Each number is 128 + 24 x the weight over its row's rms, rounded and kept within 0 to 255. Layers, rows and columns count from 0. The size above them is the row's rms in percent of the matrix's.

# layer 16 attention key, 128x128, rms 0.167, rows 108-127, columns 0-63
size [103  96 100 101  75  83 110  90  93 103 114  83  85 101 103  98  93  97  94  92]
[[120 122 118 146  75 106 167 143 139  86 112 117 158 137 175 150  78 122 135 139 135 145 156 115  85 106 116  98 116 118 131  82 113 141 183  84 174 124 113 137 149 163 167 119 102 120 164 112 100  91 128 125 125 122 120 180 151 159 138 129  99 137 116  99]
 [108 161 147 131 106 127  90 122 152 134 124 153 147 141 128  93 116 150 116 121 163 155 133 136 140 130 141 137 136 120 131 130 127 114 114 120 125  90 165 128 109  70 138  99  84 138 128 146 143 134 121 106 155 145 168 104  93 161 110  49 134 155  94 119]
 [134  74 155 128 119  98 128 143 117  97 173 130 146  84  91 136 187  98 155 136 164 109 136 144 179 154 104 115 114 123 115 169 138 114 127 121 124 151 155 121 113 162 113 117 153 108 152 139 123 114 157  77 115 121 164  77 103 135 176 157 116 112 119 113]
 [133  98 128 159 107 174 164 118 117 134 129 154 106 121 145 150 143 156 110 101 118 180 146 110 124 162  93  89 129 171 127 158 157 133 105 161 162 122 119 120 137 149 137 113 126 117 129 105 141 160 159 138  97 115 140  97 155 111 126 120 143 155 159 159]
 [145  99 158 126 129 123 125 122 109 118 105 119 126 114 173  97 118 112  96  88 149 126 150 125 129 131 149 147 146  96 137 156 145 101  92 109  68 106  65 116 144 130 133 124 131  93 122 117 145 159 163 102  59 141  91 122 125 106 143  96  88 170 164 122]
 [140 118 137 126  92 106 116 148 104 138 126 134 138 120  87 136 157 138 188 138 157  89 110 159 113 124  93 116 134 117  81 139  94 137 143 167 134 124 168 137 117 113 130 146  99 125 131 136 130  89 196 136 147 121 153 123 114 147  71 126 152 143 130 110]
 [140  82 130 108 124  78 145 168  95 125  94 124  96  92 105  83 131 152 116  99 154 122 115 119 133 146 137 118 105  99 144 123 136  68  98 119  91 121 139 165 105 109 118 109 111 139 140 100 135 123 122  96  99 126 153 102 113 171 145 124 110 123 130 135]
 [137 125 122 128 163 137 109 106 108 135  74 143 139 112 134  79 126 110 115  88 122 141 130 136 147 127 159 107 143 115 163 101 120 137 112 118 128 146 119 127 142 142 147 107 123 164 149 139 112 156  56 155 111 141  88 103 100 134 143 130  88 140 129 176]
 [128 129  98 154 131 111 148 147 118 102  95 130 132 114 158 121 110 142  97 108 121  70 152 120 167 142 165 110  95 112 170 143 172 123 122 104 138 110  98 169 168 129  70 144 103 120 118  97 119 163 115  87  88 144 127 109 124 115 108 155  82 121 128 174]
 [133 125  81 137 158  98 135 138 131 102 145 136 123 139 143 184 114 110 152 164 124 137 102 152 102 115 118 135 148 157  98 129 121  92 200 138 127 113 153  61 100 120 128 144  99 104 139 127 130  94 136 175 175 152 130 117 164 101 129 113 147 117  80 119]
 [114 131 166 139  88 114 142 114 115 150 164 124 126 173 130 155 132 157 135 204 118 139 136 134 158 131  93 125 113 161  91 157 135 151 139 133 159 104 131 110 101 120 141 132  95 108 133 133 133 129  99 149 171 116 140 160 145 152 122 172 167 135 103 126]
 [131 103 129 136 125 135 112  79 127 118 125 172  96 166 109 146 155 141 138 118 133 110 107 138 128 137 118 178 124 141 123 162 145 112  97 130  89 156 170 119  89 118 144  81 106 125 103 160 121 162 146 129  92 115 153 119  87 161  96 162 117 117 163 135]
 [ 81 126 173 146 153 154 144 163 122 123 135  95 144 123 143 164  93 132 147 166 115 106  96 132 115 138  95  54 132 147 131 170  95 144 183 150 181 119 177 129 124 106 131 125  98 123 111 132 124 110 118  90 138 107 108 126 140 149 123 156 125 131 108 130]
 [147 174  97 171 134  97  74 133 144 105 119 126 110 150 191  88 169 123  94 169 108 124 123 141  95 131 161 137 136 109 135 151  95 119 152 157 155 136 126 141 101 151 146 154 135 149 155 116 138 119 150 130 142 154 112 129 130 125 142 116 145 123 143 107]
 [ 94 152 127 172 139 129 124  96 110 108 121 137 117 126 141 132 149 134 147 142 164 133 149 174 114 158 134 133 121  90 148 157  92 129 111 136 114 148 120 125  65 135 148 102 134 157 153 109  87 133 117 118 147 123 130 103  93 143 128 144 171 139  71 154]
 [125 134  94 137 163 131 169 142  99 114 118 187 138 139  94 114 153 126 119 121 134 123 168  93  95 129 121 121 124  91 103 129 143  65 141 147 136  82 148 128 137 126 144 123 162 103 138 102 124 116  69 111  71 125 160 107  99 152 103 113 122 122 121 132]
 [125 127 124  82 114 142 151 108 114 137 123 137 101 145  99 131 139 105 167 115 127 125 147 118 115  89  93 121 106 107 135 119 112  79 133 133 169 128 120 122 135 162 167 104 141 113 113 124 149 114 122 141 133 188 171 110 145 127 127 125 133 116 100  97]
 [134 127 121  92 121 139 102 115 133 102 125 159 147 129 125 118 133 156 145 120 156  74 107 134  92 114 128 106 145 149 112 154 138 129 126  91 144 106 131 125 135 100 108 134  77  98 152  98 183 154 107 111  88 123 120 110 139  98 116 120 107 146 154 105]
 [142 106 173 151 147 114 101 157 106 137 126 144 102 124 102 125 111 146 143 117 126 141 134 107 105 148 115 113  92 134 123  81 150 135 144  98  85 103 153 124 160 155 122 126 172 138  88 122 119 137 133 124 121 149 106 130 106 188  92 130 130  99 149 155]
 [ 97 110 120 111 113 127 114 123 157 127 170 116 125 147 118  76 174 126 143 139 116 122 127 169 138 124 123  94 150 156 123 150  96  98 130 154 144  76 163 104 136  90 146 115 131 161  99 111 130 151 114 145 137 130 112 105 148 153 119 135 106 141 122 128]]
# layer 16 attention query, 128x128, rms 0.17, rows 109-127, columns 0-63
size [106  96  96  88  80  99 100 100 105 117 110 102 101  87 105  96  91  93  87]
[[110 111 174 146 166 149 145 124 130 150 143 109  96  89 117 120 123  89 132 103 154 130 102 128 119 113 119 148 157 110 132 155 182 170 103 112 150  81 154 115 170 101 139 114 156 148  72  88 126 162 176 111 114 146 141 151 153 111  90 132 104  57 161 163]
 [135 115  64 120 190 126 134 118 115 172  96 128 126 129 157 141 140 111  90 159 118 118 119 133  92 129 148  96 125  79 152 150 129 107 111  89 115 129 125 111 125  93 106 142  81 153 129 177 121 148  72 135 169 140 122 134 127 134 109 122 128 129 116 172]
 [ 73  66 119 113 103  93 106 176 119 154 118 150 120 131 149 112 113 104 134 142 119 122 128  88 102 169 141 120 102 140 117 117 147 122 126  88 142 156 131 126 123  92 140 136 117 167 114 138 143  95  99 150 129  96 131 110 148 110 151 116 138 113 156  84]
 [123 114 106 110 165 120  74 111 112 111 126 135 128  91 123 178 157  91 132 166 101 148 148  82 106 150 148 109 173 147 147  97 125 124 168  98 160  86 117 129 158 114 145 124 169 129 142 155 149 108 129  78 149  93 158 125 137 161 112 132 125 135 155 116]
 [104 140 157 166  92 132 160 118 149 144 152 129 112 101 150 171  89 139 133 115 147 167 149 103 166 129 163 121  84  92 104 128 141 154  80 116 186 171 105 149 118 148  74 108 143 152 129  87 123 131 135 138 112 120 115 167  96 150 160 108 113  98 152 147]
 [134 116 107 181 136 149 102 141 139 139 128 104 120 104 180 155  84 127 105 136 130 137 179  90 129 144 163 111 133 143 124 119 140 127 158  96 163 110 107 137 137 153 111 132 159 123 163 167 149 123 102 112 128  80 108 129 147 142 127 107 120 115 180 103]
 [146 105 132  99 151 129  91 159 120 108 120 117 132  99 100 127 136 104 134 125 155 105 147 123  91 133 188 134 169 160 135 136 135  78  92 113 113 112 168  90 108 120 121 107 110 145 131 145 137 121 133  83 154 139 170 114 148 154 110 103 108 134 138 131]
 [130 112 139 159 117 120 122  62 114 112 116  84 154 135 156 117  95 128  66 150 132 116 141 105 120 164 120 114 121 132 144  89 135 167 154 104 188 142 105 176 158 130 126 138 153 132 182  99 138 103 141 156  92 120  84 137 124 133 162  99 114  78 168 131]
 [148 128 169 120 142 134 107  78 134 175  94 120 145 129 181  77 185 109 110 118 178 112  65 173 156 114 118 138 101  75 124 185 109 136 125 136  96 123 166 149 154  97 110 142  99 111 108 116 112 151 145 142 126 147 122 126 100 125 125 155 132 107 103 151]
 [124 191 125  86  78 147 134 126 121 119 190 150 181 140  74 157 142 164 145 163 148 123 141 167 128  96  99 150 122 113 111 128 118 104 178 160 106 125 130 102 144 155 116  87 127 115 143 138  89 147 132 132 126 132 152 116 125 134 105 136 167 161 110 107]
 [140  75 111  85 149 158 123 156 124 118 109 126 140 110 146 104 161 140 116 114 158 119 145 139 133  96 120  94 126 117 134 120 159  54 105  90 136 131 118  77 126  87 135 149 165 151 128 153 158 175 115 106 107 136 104 123 132 142 131  97  97  98 160 126]
 [109 142 108 133  75 134 143 120 154 145 113 143  29 158 156 115 102 127 127 153 153 143 114 113 117 151 103 132  98 157 165  90 134 146 118 146 117 136  98 170 139 121 143 157 107 165 126 113 125 125 150 148 114 122  89 167 149  94  92 128 122 137 118  91]
 [130 131 138 113 170  84 144 134  99 158 117 150 155 133 123 172 126 147 115 105 120 149 169 157 124 115 133 107 146  88 121 111  81 127 164 126 145 148 104 122 101 125 129 107 156 124 162 107 101 118 130 126 119 104 122  84 117 153 160 173 133 180 162 134]
 [117  92 128 113 120 130 180 100 151 135 133 138 174 137 150 129 123 167 125 119 126 160 133 128 151  76 114 123 123 140  97 110 116 141 158 123 151 121 111 138 154 175 115 156  99 137 142 111 134 124  92 136 132 133 124 153 117 120 133 101 128 139 145  90]
 [ 97 136 144  90 126 148 140 124 113 167 143 115  87 102 155 136 104  90 142 123 169 150 144 117 119 107 119 181 157 116 120 100 120 126 136 145 122 149 109 146 130  96 139 164  86 126 135 191 128 118 146 124 158 137 105 160 168 129 108 136 148 137 123 105]
 [ 94 113 121 133 132  98 143 167 104 146 107 158 145 103 101  95 120 144 136 151  96 100 112 105 135 126 154 129 134 130 128 120 104 163 112 138 104  78 134 171 128 131 125 147 138 111 122 144 124  76 147  92 120  82 141 139 116 141  84 134  83 123 110 109]
 [141  92 132  93 167 141 122 150  92 162 104 144 100 123 121 151 195 119 143 131 175  97 113 131 138 161 147 123 154 123 147 131 136  93 110 120  89 116 171 107  79 124 140 100 109  93 137 160 121 147 115 133 135 170 137 159 131 130 103 107 135 108 118 150]
 [131 151 118 115  79 144 125 124 143 136 122 133 108 109 138 110 120 139 109 142 141 153  74 106 167 112 122 109 138  98 101 123 196  79 126  88 122 142 154 119 126  99 152 103 130 131 121 111 160 194  96 115 107 136 168 137  98 165 158 115 129 134 135 149]
 [145 115 166 143 151 153 145 147 120 108  81 108  66 141 123 168 158 120  73  96 170 166 124 139 102 146 171 134 117 125 125 129 105 126 110 123 109  81 176 148 113 126 117 119 113 142 134 149 122 137 165 140 116 140  92 172 124 136 115 120 128 151 143 119]]
# layer 16 attention value, 128x128, rms 0.118, rows 96-100, columns 0-63
size [ 85  99 125 102  89]
[[130 129 135 138 112 124 177  81 116 164 132 128  87 121 144 142 162 159 122  74 151 138 157 144 179 110 151 104 134 124 136 132  86 130  81 108 107 131 129 153  96 118 118 108 157 146 110 117 105 157 118 124 109 147 141 140 116 146 188 109 137 103 134 144]
 [146 105 155 110 136 161 116 143 119 120 139 110 175 120 151 148  87 142 126 149 133 143 114 103  92 149 121 130 118 128 110 121 129 141 171 132 107 134 145 149 118 122 126 133 120 146 166 139 149 107 134 145 167 102  76 131  99 112 157 153 126 142 152 106]
 [122 110 129 158 120 165 167 135 120 137 124 115 167 116 115 176 132 138 108 127 112 193 125 103 166 123 128 132 127 166 127 147 133 146 121 107 155  94 111 143 129  89 113 124 145 175 103 122 121 140 144 115 180 122 118 171 194 106 151 139 125 155 145 155]
 [157 143 133  96  86 106 130  86 119 114 121 130 132 132 137 142 162 149 160 103  56 155 130 169 144  76 168 142 134 117 112 124 153 115 122  71 145 140 125 151 150 147  93 144 110 115 139 118 122 138  99 141 124 110 119 159  96 107 136 103 117 126 123 167]
 [121 150 129 112 156 122 134 182 111 122 186 156 124 140 112 150 152 163 135 114 135  91 135  85 136 108 121  96 135 118 124 110 121 132  66 148 139 139 150 175 175 114 139 101 135 155 147 146 146 102 115 118 141  93  92 133 127 184 126 127 124 119 129 111]]
# layer 16 attention output (transposed), 128x128, rms 0.121, rows 96-100, columns 0-63
size [ 86 103 130 103  90]
[[151 138 148 127 146 121 132  86 104 137 120 120 106 102  65 124 114 128 113 125 104 134 161 166 142 125 128 110 138 160 122 209 162 123 108 111 107 120 144 136 175  95 124  95 140 139 113 129 107 156 119  76  98 166 145 162 142 106 117 135 106 133 127 132]
 [ 95 112  96 158 132 137 129 122 108 106 115 153 147 145 134 146 131  69 110 140 124 135 167 120  88 104 161 147 147  82 116 124 146 186 142 133 147 149 130 124 134 165 127 150 148 139 107 118 119 118 140 111 142 122 136 124 143 144 146 121 126 151 166 148]
 [ 96 127 146 127 114 141 133 123  95 155 118 126 103 114 110 179 119 124 114  98 117 141 101 130 172 108 170 130 124 137 120 173 125 131  89 118 137 115 105 136 133 106 145 167 142 121 119 116 142 115 155 107 143  91  96 140 159 152 127 150 157 106 187 138]
 [116 174 167 122 104 129 116 127 154 149 154 154 101 114  87  75 133 158 112 143  98 101 129 122  93 139 100 147 147 152 124 130 155 114 124 100  87 120 138 158 130 122 138 120 131 101 133 125 125 132 143 121 125 151 106 165  97 128 109 107 127 123 127 101]
 [144  87 128 118 162 121 130 104 101 109  82 140 166 107  96 114  96 161 132 143  89 122 191 149 123 110 162 125 111 129 185 102 120 152 133 143 101 120 116 129 151 104 128  83 118 146 126 106  67 145 157 149  92 132 151 144 134  91 138 130 127 142 101 152]]